config = dict(
    head_dim=64,
    norm='rmsnorm',
    positions='rope',
    init='normal',
    init_std_down=0.0,
    weight_decay=0.15,
    max_grad_norm=2.0,
    decay_shape='linear',
)
Each number is 500 + 25 x the weight over the matrix's rms, rounded and kept within 0 to 999. Layers, rows and columns count from 0. Numbers have three digits each.

# k: layer 2 attention key, 192x192, rms 0.0724, rows 79-127, columns 96-191
# q: layer 2 attention query, 192x192, rms 0.0727, rows 80-127, columns 96-191
# v: layer 2 attention value, 192x192, rms 0.0655, rows 64-84, columns 96-191
# o: layer 2 attention output (transposed), 192x192, rms 0.0641, rows 64-83, columns 96-191
k79:488484505509514467468555497531514510497487526494512521521513502434478484499466511519506499473520491507475546464498485543483510555541486533507548516516493478490493540531519459514448473533519519469475506494519467465494528477492479447546498531492514547521501543514489524469498520476495468433
q80:482446457525490536537496537513458510468474525505523527532454484459480469507539520521489491504525463522488482544507495499558531497425488535499484552546475526484502472538523452513463497507524500515500480496501438472474529473518535482505494474526495458517466535526457478463506579510484449535
k80:468506523495489500523490499471521439485514475460521480491526509476507479520512473564475485559468452482519528501528548530533459512512507451478521521511505500527498472487505519527518463487511484510486467514490559493482467535546489508483488443514521434460471543451491530465508451503584496484
q81:548502459501488554502519527491514555484513469519538536500483490427478552470547583520464493451530524446530468465518469492562494482492474563488544459490477475495492414471459494501495497482472468508454506508491526492472468511507494444560482495497513526539508513523490480455463514540438466532
k81:500484504512530457519475471511512491474511510479483482524527465471503481504466487472487505521492494506495488464502468486475491510514492485464482503488504506515502521498502532517483484542492509509478489491461510486505517470510509473485476483550497482502524491489477499462466469476502506490
q82:434492497478505482537471509463536463463501487457526496550449489414483538489473528460429577535548477498482508486493516544526516476528443549540463528530521493523471500470528520502533500499531508538503478450489525465498499496499461513484518505508478476499477458480553519458494517506478466460
k82:514515523485491494499512535468446500524482483514505471501437458502470484458577522520472485467481519492498490538508517508529540489484524492496510467530490498493516449520524502477502490472493495495499501538528478504506509534492471484523516484488508509488488510529475493536554530496499499515
q83:473495509531528462506482508500447462521480515486445491496507530573462509523521449520549460528507480497477508555464506462475487508456507515454472524458481510446532462554559527523532483530546486505521567516467449471489545565499526491508470477569471512510483504455423503518480532475493497500
k83:495514517518535498499479510555526515466501510466498499476576500535518496505458452492548470523525508514493514479469510454492502509531502491476532546483504503538496546488531458521527504534533487509472529455530505497527492499543493528475470485533520464477491477485553513510507468494489519490
q84:480485482527509455435530470500478478515504499504502514513503514571492482495475502476516490528483513479455493533451439476453503497503506501501547537451490446452520466536518488547508568513460523486509548527498510487524480576476507467491517542524499564507526502485478487525474517525497470508
k84:473496493490520507533528513555536503484523539484485575532534527499529487521453467505455500509468503515514498500507516488471463515513502465484496493509494500515470566491501508526507515487496487507497498473463538474525541480518500511490473492511494486508522483447501511504487472472506514495
q85:529507485506519576495503467541531513531485490450504474501528520461489514516497519534516488472523513440500491472515533521528484494503517526477511497493447520540465526464455431471512485459527538491448464501450460483549521476545530506536531449455491482520443557512514468492475496494507526510
k85:532507519505469490504515498485510456517425517541488544517564471511510499557543525493453526525508495459511502532536513495541475494519487491537488515478523517484471538510507460535529479477483528508540509407418524526452487496432517499520519516470512467541442514485503462514511505488517458467
q86:525520535497543514521486456584455485506521498486511483481574519500503482490487513481472496501561490506504453467524441495547487469476480421444481512524483506530485517504491500583514467434482566482448492545585537451539435520576449445454516608494526543475486529479486535559477469559500481515
k86:534452486460527506500515459445512503519476384502500608521464474546534417530526539525510478472475489489530494543527508517502488482518537492483519445549479502498512522532522477518491548496425457453547501517573426521508556470435499530508529511527516532567555514452490484547487514542480515490
q87:532476493487476459556474491465553521513444488482512461460456510562505519468492501521497569500488475562536497460488532514454533508570533533574490468510505571518458559552488474476490472492517510517528485474546488566489511491517464538508468499490519480473526546505447511513563490510489551532
k87:531516496565468518469499537479463467532507466528525469454441521499463529478560499522551517500512490507501523509533463491577602454462540515458466523502459523439532500518496517480509512437571497464486469480595475523534460508505528474494475542462532531524490474530483498512521519514493536498
q88:517470470486590513545555497478466486486459413491479504506494478543497490475494459412491544533464545552512494545446498490502543463529525537552541478540469556493536505540503463585412499535514537489521543590501433535496478495465517509510518448505514556516515516471526481508521478487451490517
k88:524567533545527472478508540480502530482461464486535507494442580472529539480531455508491475458496495532503529524486493466541471491444477469477511552476495543435566506509471553509522496406519488448513576473514523521557485540556490501491441480456498514507479489466501459531522474490492588540
q89:492523513451468433565472524529408510501469431446510500507481556523503502482551448517499436502515523455500566545495514518412498454524471529559441514488517492517519512499521572511510509458515444432426561460537410448521448518473485457473543518524431531535531499431512448465536482544489562473
k89:599490536445638487500493523514460606510432514483524480510494529512500535567443476512501457534501553502432508471488555524563524497420519493532511530446489551432529433548513484551482523454519470494453521511581468464523527436583510491421469486581465556451511468452514484506503534459493532483
q90:432513552532473491514459485522475482491503538507461526502528477503465478475497518442452542503564514476466527518531461531477485508508439490487552484449505499461518480484544494508536501523515553559473451550483452474502453430499530452533466512502554452520474499536481518464452495527477434476
k90:426481524520486457529478485546502492490537557458490460548519499500538506495459535503417507520455484495543462476499498473452466508576494555496472516511525498546457526469493457528501511530451510536511475466495455517483512510478482497489473480499507470503547473496498462506458556472511468482
q91:502461522498528464481522471504496512539502508477540550510512528499475513506502494499550440489545485510465540536441513450500502508389478487500502519478515510511540543520523456467516505522516511478522540548522574474554473521513494516515473450493497497463452483560489462514452528471534475469
k91:525524483483517530512453476484529463460472467460475536489564428498531505476533451500498519471559499496552545520498505463523552514503441486495490476511492486550500493459545573511540525510535473552493543483473521493518518503479467487503496491517521453481471559484541451492533471497506513490
q92:508552499493582611579485506517407549569509502499492533504511425461517444565480478511541461483442502538504482535524490508493446534425475466509471508513469556453545452451496539505417462525483559483436514527464420484519493482476532496508466498525543514483446446537507497498456522486483474485
k92:452537486501516464505466490508521513445503528491479547491520545460498508508478545501458439459467471472513481514445524464547499505533485548522471553430525550518521524523422493503521475513493474517507455470524535550554442524406484468503499512488498457444482461472473531509454421565479507555
q93:484527506532468496486477489536460484555489513496493500525513467493467499516526519516506502509542485496481489501490474497441501537475455517447492514456453511443494493523536513479504510502484498501466503449477442438500515555502464475524452534550521516530480510565463492467491554519534480499
k93:460472539528497509517497502548508506468523549474483526529541519547541497537464485516455487542447516494471476504490508481483480505516519522508473501497491541517437565506480444545520526535473517516490439447489497496516499460486522498453495504506517444497536464493493521500469481498530476504
q94:518482449487486517473477509466466492484476487516460485472507515503537483457514489446480492518527488547506528555559519507545497443594546479542467506485518512461556518508537465535572450502543488559530493499529504571469509455496478500504526520517468480471497530454559500574519479554409494518
k94:507514479465483512501447527495491545499481469508515485495512514509454533465448482511540511522503453480448495485481511536504379454503539484486551520492529445493542493500512502436520451489544498481504503514541478452498528549511521503524434476447489530529461513441489499499471510529429504498
q95:484494531518507506459447430498569429554478530504458426472592517474501448520463516426545464451518512522512530481544535513480526494483580462484539506480511543561471541525508464472510457552543541437503426508547558542470498511501510528528468486488467443502528559481531473530528519446549492488
k95:531505486492478533472529471511479500520480496490537567479545558488520482556476485524504528469546486491498538505517490499548474491493463476550515515472488520540495474473506508498501554476541544465519520450522458533482473551429519488489521523468505582534469561518510442500516537507483532503
q96:493539524471507465479496519441487486527495448460537455442517486514505526503464515542516502536553487452489487510525496473501521518483508506529526441484532555470484498500532483543516486501519453501505479450515472507490463476493479510473490523503485518507477512504537526488467477493520509498
k96:536561533530531476510537540577487497490529477499490447453513498485490492486508492483508559500501496513532527514465502503509480487556480469494471500502527486505460512479545555473465488487485555524530431538483481482497519524512483510494511488508539503524487524492529523510492466509500494489
q97:491512443495511498525497514536505512475470493530484532536497477489497479524479497493468510490466507501488477444500513499474467508503496489455510567518447480487511536503541490469511525458506510516491527513493479457518523516498539512502513498502481468506482474474450486523506515495499486519
k97:525553493490541504499506500531535495489505518490504473493538485511562487484526470519516479505463471529515496537495524506500517504499513489481486501492547510520472488501544487490507472519509525477515494539496498489517529484516492535484484470505502498480504505502536507505456524445543499477
q98:504498498518506494475492488466502539479517469500506485474539458479472517450499554537512485543508484483537493511517488506519536487487520499529498486472527531461526461483462469532533469511512480487488516475487514504522473485443499527528510519472443508525463522502499526479502482522488495479
k98:524518527506485497478513490548492525485519497537508504510540506502478496514513509477456504509518498500528516462486522489495481501499502520498466481495536444489483501464517520467469526491492518514502445489452517521510528508536532523489538465499520480514502503492519481517494455491492474530
q99:516503475513492491505478528518495506519510488516511524511485472488490450504459443534506497492437506477462478478457516487490493530499495520478516525501471496486512508520523514468499532499511506522509491516450488478502512504499564493495465510526497468478463454464460452512502545466515515521
k99:527508550508485497479527525490546506483512499483493485497539493523524459516535442519454484521489492530521508508543551496527463478489534510492462497481524514508484508471521495495492479491501520470469505492453510497526503459545536544459492448515517452476502513477506505516498483491538481502
q100:505508533486485505465469502430491489516485443467505479489525494510472511498534517541514517517533502477540483516509481474512500505522525483501510443450530507498473515459478474482484464503561468514473496488506515506499461519502502507515505509452443514504472537492518522478493476522527506434
k100:506520501489482509509524481470513501519494488497511507473464509478512520516488541487540529502532512474468499488476456492491488493492469519528495513524502463473511519489508486515493524488475484526540510498510479541477521538479447454516483562487498512531498505530470487497555529519495493487
q101:519495512520472500475475472519516498504530482492478533532493459486484485493520510484476486460452506524494454502506522507447462509518471506527549487487448451488499513504492491448503536503487514474508530493538471502531526516466523494519471466539520474446536458442468460507465492481516475537
k101:498528525523515513520484509537480542506482535527467512504520506532507449492488435528464467506472471524517537542527525472465518509494494492481469507471522529541510478500510494503494500515513500509495464512524525468498439454530546534492506439507538492518512510510543507498515481480498540497
q102:522464451509516493532527511559486516479528530489487500482512526501522521515466508465478461478479501520459495532473512481459486461448461507490479556549476498512524524528537489533488506534441518488506519489470459468501529508507523485476500484553505507462513501510493463496508547500501492507
k102:507515499507518538520502546519502513480505491494507492494528528539510507524515460543505468477474488514517537529515533490529515471457519485497467473503509546531448485498502493487510467512514511521490493501496527496525474465545508540471504478509514490480475516480507482538475510485466499473
q103:518510493460537462490492531485486514507483463513538439486543536497500520485487471531513518504511480466520530509500465523521537475533514466515496499461548528457520496486516480502540480526474517497494453481526515491476466503525474529513539517484532484504477496510536553505504478492508492488
k103:494487472527495509503515555455462505501519506486545530519472469460494529527503502507490492513498512475483511501510502521487503509493504552520487504497466453461518514508511523510505492506488490515548535497431492516508561490472488465528491527505442485527481465493457469499504514521517477494
q104:512529504445497467497482504463533481514490510526541510510522508537502548526472499492484505485513492486557532534545519504437478495482502509511556484468515521498514488450440487494519489498464504468493499476539523463486470498494541486522521469510478519510502467476485547540505472518506514513
k104:459497547503530482495476512500484480523540522519502498486499529447507485456483527486469428508512514463501496496529516499503509508544475510527525465499485505516504543500507500531524465506516488500511501519499465516507501515529459460510451504506517539469535488523518539480533496517497572501
q105:485490452492531552503499519562495476491533507492514483470476512506545473526482500473514445479511488474490548484506518474466464489509486502467509571512477476474521488505503547498517525490476553497494507487465466480471493499553536475470504495538468472486504479484469492494540488478475504526
k105:476493556519495519558494517519481505473508522491537475494561476531519461523483474554487459519458479521521538489531554543504491525520502484515533525494491491508492539492532493513507471500514510503470499494477520480515516502518460537493472446518510498441471493454515517499489440490522486470
q106:524537530441525447508536509498478461472494489505542469504487559520530510518461478467474528511499535487509527493494509471455482476549444480506517498496516501481462495507515525500516487491443542496546525476555483514480523476502487508509516525498482525479543480457524532553541434489520536458
k106:494557497482541485487457529491486530530496541509543489512485525452504476446493513501506470455516504459496511495513546491494522498588482503517462466492503529522479473518491517539478493497521492539545518492546466473510509494533504495547498485511541523523482537490553519494505509549451550493
q107:486514499475517502500512510496514472546526487499532495507531496526483480570506477509500473503532511491486521489517486483517555475527502475510494485509538499502507483482503538530527444500503507491503483470517506481477495503531506517502464510454536506498515465477507519534536477524504516522
k107:518529481551517530507470517510537511468524564491527557511542470486491506522492489454524537514518488504535491446466499502506496486466480550476502558481518510478482550530489508501477514498520530498488509468503504477535522476462488497528466527478533492538485495433502462483490489506473517464
q108:513500551517442475463462495471519504519464469481498501476503512519463537454531529524474516554435498528523484495505495495533536510480529435512503446429499440440487543472519493477514496505529470495488479522535514516508432515432542497468557443482472490500476521468554488527416486443526539458
k108:532512463512489496495473486496560511509477474512488517475482508451490534484544503431497535512608522499512458469496447458498538479496483511525505501496510474507548467542465546501518538475518487505549476499513433488500514439487503489499507559499529483520516514532492460509478562484513486522
q109:527516512509499505507505503454512516541486468487536485478511493475504518475528518529537528491511457474496476535487507519507520545515511498515539413476524483519509466492454473497480510490486505464511502539512554542476502513469485523515461483506504498508488474508477489486476468506521509510
k109:477504463453524490523529470482467484521500455495483513499408493467515499524499586492493487432516510515475533520486475488475536549495439516488505473519460501499528515507538515509526546502466505488514517494488489512485511500483476452550466534527480551511553514479471481473517531489472489521
q110:499506484498485509485528501544547508504538476486510517531529478483523496523472481530484501519513496496493485513491482505502472471533460448499484533491533501535490530484492483487491490527497519508477502496501517464516491490549508537525522484495533466514524450478551515473529502502526511495
k110:502480471479531483495490515514517521527463489494473526541490500510469529474503512470435502516491515484539484515521521510498532446474500478531436514484529460485532448525499504455475477500500494496533492536509499490510521518496489533500550512463489508501475489519481471521489496484504464480
q111:502518505466522497520484484533492477532464473503468481517507516541500529488490583467452494555494512559504516527521481498501506510498531492500499511478494500504512521504491531493466522533418478503498511511525530482513432483471482518517523481483485513517579494557535519515514518498486505499
k111:503455488557473511524511525542492559490531551502501516512482521478471496465492470420523506544510497505546512498569437494509475463468544515493496503519444475504480551485499511479498480469488521523468471505449510498474536484519521495483477518503456495456519462485447494492527478460528510526
q112:476533533497482503540446491461490494522474472493463487501433483508492486472555545489463512496510483480522484483504511473502505484499504536516452482531443543509460491525518518494502447472535492523509482468548471496465512501556483463520434481544490531501469499521467510524459504469500496545
k112:509502551535451462511497510455464489466491547515508455482504493549479554535552512512503541467504510507414445507498500499530479505491498506514503483475455568491474460495530453472529486529465486495475465529546498515483500495514534494474502424503548498524484541564466485513488521518547465546
q113:470540505506502525481484466525545479483530496457447489547527471494518496529493487514455491505520521487519487482506504510495476502527500461463493547521484491527478524461492495499500492500521506542486510469469495446505489516561515512471505532532488483511467472487524544507494483488535508483
k113:485510496452499470475480508479485530501484503531469506516481499515498484475534492444457525513475460516544453495495546523469465438484522452503431489493533524507493471525539468473487470505493538515565527507493496502475546482483520575491540457492530495515482518566491468510499519469517492513
q114:453497502516475481468472499455493448483472544524480490495480460451482515517504524466497485501460474508464466528471518494496528528500451529526492478521509504527524489488551492493461544521502447490499502452499534554466515545438494525505477482486460509507507536535523492483497482515490522425
k114:514499533448444517539484514510477410510554550546516446508453455494492496493533546501469552428497528479433498527504459506505485520493491484495563430528495520528452433483511479513490495477489507506459509537489487503479481537504448435544469470464480482478516567523530526482507517515458508521
q115:432554512467521500479463490466528466598510442484548460532520531450551521495449480516567501498498462465500472532503544518478470501461428425508506546445522501493431477517528502506466507501532513466436475464480472481511522600526467511481541502583482484533509491490468489434526523521546473533
k115:499487485503494493518521499540501540461517605494464532521554521537474545531409493488409530515435513490427465472533508540517511531504472486559498568483454466499471528480511482493498524522529484528473464525519490480489539488494512477470519500448504519538487491471509481525501522481554462453
q116:498487545531446442495463524460571504459517504499482491444459483534505445470481514523526521503501476495480520501517514481448461527550501478530494514507567454520498486527474523480520504523518476555505503557520502474444466476505548491470470556445534462503560482462461514532539447518513506494
k116:477466504469488503521544492511507524524521499480476500443509553518526573475434503516538470527506478539510442444512461506479557467495497498472499524567502468465481506515511491489491535530482477519517478616562469527500547516578479560514491515489502483523495475516536516509507532492536483440
q117:528457536479521451531464515509521498434487491491509491429441478555460471464510557497471472508480508517508521474473494466475513525518566520604511478524514506525509479558442551466486457483480483535489490522592489517458455468430525482504466519480525502475548530473469490531536437475488517473
k117:516503509549532505510527494462505515518514425490530479483421472467493480469522473515586493487541484505539472482517487444498533478482516504478487516488485520496519473493475483484521532466498517491516522517579434546496455474502484451493501502513493524424531508565483520541524532472523530545
q118:428500511498527541496510524495467496501562462503484522491522498496497504489486447540527520511452538466505465483509522476542457513416455465499501513516498510530511476468532482538433556530508472512433522543434447474576505493502566486484558453503522462531507499497491488427465498545546475509
k118:465475504516500441516485447497554478481475544523515533526512469496518532507477519440420523502464493513511468481489506518432487576494459491509495523504553486468493508514505469508487510558441490490469532528453534514506533493501466532516518480478496501521534490477503507528461471451530479477
q119:502458522506487509516477538480559494454539512508493485466496511527533512512486512497500454484447486508501511499496559447521501476464532488519464514531555475541537495520469506501499475515501498517524476562539546570479485490462596516487487439463484463471538520476564499505501435463485505477
k119:548525456515494488487473486440506494483495464508527466460476433496497504460500488474579482461541484497505537474516482494510499506467474474515511524500536504490527455437492529464491486481550494496470562541530490536463458537510483486524511504473495526454475542520495496519551489499489516506
q120:565500478467477478490534488461548507472457450476502477515419470549533531548516501526466539544437531545550502481447502479481555477560463502536476507491474480496480532546488486450505453478462453529549549445555448579482529481505450517505475497537537521468530536530529520545486494500507568506
k120:497538470585484519504526581502491510494507470511511456500411458502437491468540438482597506505498486518515530480505464483518494507469545449467462504487517503428530527521473514473518488428573480487506495468555494494485484478539520483516471507444520510515505493510486554525521488529504529528
q121:515503487482539429493552517543464486462515527477532523408452512486543466545522522493482528542555469502464481501458521522516529562525570558437554455493484537540495441515465534455537449546508495427513529539461513486471539516495522508485479492495470558493454497485480513481522549440466533456
k121:476499514547522455491515520500530498463485446489495459516472545556531500479494478581497468473463504485533492518497507472482574492525484465513530510514477489550469556453447455523539530549464525535489494448442510494492465487591507477530590515531485494482470430481507514541495482442503517490
q122:569482574448527513561541466517507554522496499500536510531480515548546531472489533558497426539510515497530590443470475470409458522486555495530477481523527476516525501544451568469516489460458570535568468550478507512541464450510480509515459495458506510495487484457540504537513429445523566507
k122:529498488494509541462529491478511526585468435433503523460491531501471477467555469523575448530545520522555506526509494455558566466460515554482518561497477500438523460498495491484508518444503489473474517472493535539527448522468484513495482533518493461390488510515514491502562521493496516513
q123:525555476507516535487534424561544488523527533503455507494517468503523524582445501485444516502506538503496533505506446471404460528502429498459497484465452465491524491473521483452554467532477511496492518478502472507481512539531539472553490507525526526460552526523544476513451494530482543467
k123:444474471467506496519546486558575460484536512509480513506503550509527418526454477477518472513492450504562489444470512459519452500543540425505505509475539492539474560501478486487494557507503524501503506440527493509514495539454460518479484534504472521490578472464485561511476512502507512462
q124:479481507466458548423514518478458503503508505479471479531472498476511503530515514536471480476582499463488491450529553462547490488484431545453449526515478443536491471468490487501564481470517466560468513461454471494533551493522505487485468471491474459496442538530500526464504508505470491515
k124:477484498505471473500444542481476497459484559544489469500544414583477556466510525476537516517474530489481481490520495538483458498488522500510539480509526501526447511459509433453522453565496499577471491488428517508428464466486495512508539461464506444472495499529488496515512495518549432500
q125:491494534536410481496516472534576504516524507500527556584501540495509549440504548554458501529510516446460569496451474461448483494473424524484494542463549464457513543505530499465534593460495507508532488540483517493535484486549497498519512499487524480564531501561514429467468486533528484485
k125:519458487482494490522515466519514472522517494450473461544550470521531474534495463463465502552505504531506483475512481501494509519514500490454452510542502498466468507454518551540512525492485508534465532488458537484469512493513499507460439484523521462470539510458514467473492531463507488452
q126:487506564463459528456438463445475471497478515520495497545452467527521430476544555410433503507516523479506500478526504508486537469589492493492507502495493493478507534506479526544506442463518549523517451524560457516456456476482525502443447527494529523508500513494494534497527466467465487547
k126:553499506506461506504503557505407572528493510462496497492468481554484545478530513546519464488463513500479499511561496531534506462489539553528540529501519517439466480443479469477489438473504510510502510511540444545457471516473511506503511521438538492519506511562483453490536533541497477545
q127:480538522508482500559479552561515499497511537485477513483520517475536489528495483477461517495527514470485548517524523530489492506490493517467553482442518541458523512429511508462500491533515512425455505572521496486470485489508579492521468449474521477512497463526498458430466537470437495482
k127:512517493499535437496467462542472500459507518478484444512506508512558507525476509504432472487491484512510530484474530450518513505568474536515458529466545536535496511451465566556493533538519518547507533436447474474464486514492520502482539521528473536503514465443488467465467506481483528452
v64:514569576483529508502484488491492506491502492473521515500489492496525532506535481537512508484511488520531491514502497515490465502461474487544469524489496504486478512497458471548461470492508499518452474444507519480492532504511533496502489476476576507494509528495507504536423512507499477482
o64:473529556523481528546483498536554483466519468547486530517544494509496529520498484531535527484507470513497515545490487510486473475499479471490481540477532515478522476508508544523517526523500529504477500580555501517492453508486510492470532488497507518456516530476503500515475547482476505498
v65:511458502497564515499548509532505508531480509482526527520515499514479490527471536491476459564491539495528553508512490472507445487508477494547516503504521475525470515529478526459492489483512506508544518572517525507532471503502448505496495535484523502507486493461452473507528437482506524512
o65:492477466509464529522486521459563503480483511483464494447449500546519493523520513466478513454504489556481516518513509532492503508456480469529472436504518466520495473486533471468482499493540497500497470500480501476448532495467508473446506517516496467482468456517477518516512505526478466470
v66:474549518496505557429469480458513456541462464524518484499531542527490502510485482468513499518494484482502483530486512506482504505541510488492483521523483532510510519537516513500543496518485493469556509465488468479533520504507411491468510528480467524483525485503558487511473477531522493487
o66:454488475507476525514509499497457500531489522437529523487458442532495467503467523485446532517498525489452476487480480537466509484507517509471465527524480479494473528503510500469539469469491563468462509472520485516477497486493519473466475523494497523510516493529482550487495495532519483493
v67:520526513510506507536489448478504485484504517493507498505483493507468515521533512479491469525521508479501483495492527507503541493524507526524493508498504514500519496455472558480483502475492532562541505490501513491548480529523509532512499478486529517499462529450517554497464489521503523536
o67:464485534464542492437479477504506464511510493492497478481492527485532496524496481493502506506485514527480511517502476490509532505495478484448467506509498519506488497489476472477530501507511479520492490516472527497517483507508472491485515509476507549529524522535497485538531468489482450509
v68:457514504506485474541491541485538492507509494520491473500500500510499498451494498441490512509492510470497499490497488474491520517498468478487503474474503541509526469495479529488516484509486488482516462526547489476538510551539509510513513487524514484511494480466544511502481527481462501509
o68:511516459474495499521493480520493477518516532464460483498516490477489497495471516539503491442478550495507493485510522487517484452499495513468536515529489495474499513488485483448518528485509433507524495503514518516489506503526505475469471538494472512539464490470441531491492496508481504497
v69:515481503502452501456473556480527482540490476527518488529511501499498442472473505478485542523505520495503496502497479529495494480471504464503516502495461481509480503502489561506460507488485521460521514495463488480480512479500463479521510473540514506527525475523489477463491508483539525472
o69:496510489496509490588504496454511482503485504468523502507497512508489546490504540501546481531509472484514490488532500454547508509496506479517486481513472495522536495511454501501532493530542524490524530487520486499499505476498533531540495546509492476541527493455528487504476505531506475451
v70:500514532515508545466534497494493539482459475494495502525555489452486514528496506494500511501519460465493491536463499492514499493480496514528488439507485523513531506517539419472526509496490498499468496535522510519453538483483458482549534487456470497492490537469533498520526504500498487511
o70:512488498531477487498532506467465488501479511519516517526480485533502494481498506509510467504501537505496519476500482508542484483524523516518517510501464508483483558506504523488501502493471509515483511500490490532515469513466484524486474473491481510482545489521526519533560530464496494494
v71:517507479514520536477523515519456494517509513488548518499521519494447466507515493458507517460470445504524543511485514498498508496567513514555520504519546496502515499495516542469485493506504508497475508501499567516478512503522459503496480464477522472522507488489481523521527422552505488522
o71:494487514535504480528471510511538492529488474503529538507482499501526494525502456472471488501489462524508505485525510527464503538494491501514481429548503474483534525508512486469485477490533535488485460499480498477496454529442509519511491477518472490494515496514492508517490452517463460510
v72:516482448484514504534512493501534500489502486491511488473514519506489487461526497517488544490483539482490485451498495492503515519479506494506509493503525466507522462446503485541514492497487505494504468516507473490467507533434520486488502523486514498500514472535503488575501497504535502481
o72:493486496492512528504506456493495487491480545546539479516500501473509491490485513480500512478500564500531515480540568473515468479477441517500470483497480541484518496514505499482486494486519491501506507488517501527495520496501514525533509491510517491516461479533470516483488517475482523516
v73:504447466548479489466482529469483451489500500499507521485487488482463488514484506503516475550506492460494521521520537504513502501518495480531484520513534520545476509506509513479516490491513515499519491463502512522549520488503500495471555503527534458500554494487516493491513489508500509467
o73:460522506456499477501484477506499478510497475501543506474546507539534497550513531482483512451528491477491484538490500515502493473512511525497494491520464515487483519519512467533508442491526507473518466526493503479483452502532498433509542504487505475469489516536471522511521514503537496528
v74:516472483455499469509501539519487499528481514497476490481488510507514501513507484449463512463493475481511536500501499498501474475451495501500531505490535487471514505505533541497500537495506494463443492515536515488526498476515516506523473500529518519462526468464531494446516556521484540507
o74:458513511493505449497468514514513516509504492482509516513508503465497538513493498544512483522525466528521511481521502511500513519476533522474552460499495523500489524506449503483533509482498535500510489513472508494480488511497490487511500509523514457494499502525516486509477496516495487480
v75:491529523465480495504513482476492475458443510493482514513489530505470529462520506516501453554481476497529443466486496513482556486463502491478487498522519485499464512443429490501512484514473499452484507491503482499520503519496495482540495463502454522491491474492484517536482538544526496444
o75:507505486526490500461450509510513487479482523499512463534502435477474453471520563510467510490483489497482529484499492501538508509531520482474497493480512529492492532525536515461477512549510538494486504474499486513516487504505521544457516538474536502496532506436503502496474498519477496492
v76:491531474524499512447501478511503467499450483517507484512537535496541472496504501462525497494484502492472481491509500512502521504480494478481496489520507513536506493531475496452550541481510492540522482515498522518542469499499470518482471481489515536485505522532492485420480516500502502487
o76:516494495495507513482500502463458466529508525471451473499475515538531509512485538475480550528531496490506492476496469468532473495517478527474470496529505485550491512501507498503517471492498474484479515487440492498544471517522531470516476519477494469504526432492523514541516481451492506499
v77:509488474536453450549512510492490525504507493512479505503536494454494485501504488477520518516516503504499478506491473502509482532466552502529486486512520515510478497503515511449498522498510505479465490527507453501524550463479498478470525501488485505533485459477438456460473534501519440483
o77:510506466526467510467526497514493494512501495473544508475459467486528510514484523511498470526468469479499491533460471498492517517492500505544523500474451487515483493507520496465521517499464507486537478552476483478498496526504491505527518519486541478495512484472483502531503507458475485459
v78:526523521519504499509521526513499465475471473554471497469521490477511535508460516535481515514474523481476524502492504503481436540505490502505495520492528475507521500512449499459482521488501523491512468485526465469516511485475485497493493559496469506472486515498499465488526480520502504547
o78:481507467492494443486519512463468518524448515509531536440523532526510512510473481449505459530494501561543465498444519484484501499485511507509483543493520452519506451497521485460531493494451486477480499514499493503469548497510513501474487525501484499498535490464481481531497499487545494480
v79:531537480525462542511495517519491486503541510515514491522482465527498481464465486492494491468503491496545493466510500492492527454478525517501477516507452533505526547494441512452486476514512494514494514517494523489486506508530504511535509505507498495504512495501477505500480514508479449573
o79:464490484481473475522483511515505505538510488484510478476539505527479478489502503503527513503474447495482520536499485475517517491505493445520513499497497470519504496532506481505463499485489475526526481488530490508499496503512492520489523523500510509489463527494503474513509490521526502488
v80:472550468482486499475509527495514495439505490512454491474492488468504507441478562522497457496489482466457489509490521502511475531530485465492465520488511492505491489490575508489474493483494475525528492506515472496531500509474507497488513517525512518500501542556528535494509519449455460475
o80:515504523491520470501508484503481499475465478500476471494471489500516538521542504496556515507529538437516470453464504517486492487498547537477494469509556542510485534477523490537511473498512486528478509499493496518490510512533503494465472504530511514484486509530485502493507504469527548496
v81:488407484521485472456484516509504504520503500500525517475515524469508488510494496495479463485491437503546551482485493494515484488531483530461508501512512484494498501511509552500476502501513509466486484474446470504477468504528475509506524499493475469560493492461461526485495488522534493476
o81:457446507484493492495526516491476538507495477427514521498485490496478556560525524481448490508498485499503488509483488557466522518449512500516509512514515517483539536488461498472476459466500478426532509512504486502515500518448511486507510484499492513481507538494493477479479480523486474467
v82:524542534541520510497518511498507460522470522500491492512508500484490503527530500500487527499522512515527524567491495496455489510478476498543520512536504468499469517508496537479472488510520502523508504495511488498512522504464482494516532497485501503459534496549503480500496474496529457466
o82:480493467482481459536527501512506504497481488511564536507471495589526488511503553474455518488493476535499488529519481508539499513471475514535469496506478490516543462511498508486514504504528558462474475527492461461510503486501499524489478509498510484476502478543500505527524504486485518477
v83:509522509501508549543523443502453495475494489506466507489498506475467535551474483516536499430460461517514517517490502485482508495524466487532516483477518504482492518496488458501487508518502508552493508513503532439493551540478507510510477495463546469480510544467477525512475488476465476534
o83:550480509512518508542496506510505537493485497544496500514507493497498497475484498509496525497445517550482534511488527510485476519476471563488511479508513478481500470508517517504525493517476495497470453512499520494520453525463502570489496481478465482501488520546500527561530493492509493516
v84:539505502461498489518517487493507519504521542523503523512473478531480532485486503509501470471505477477523493474502474493496497527497502483492479513492550465492510486537513517535440510483497533525490497472495512534481493508521480516524514501476486440506482520491560512453483466500512513496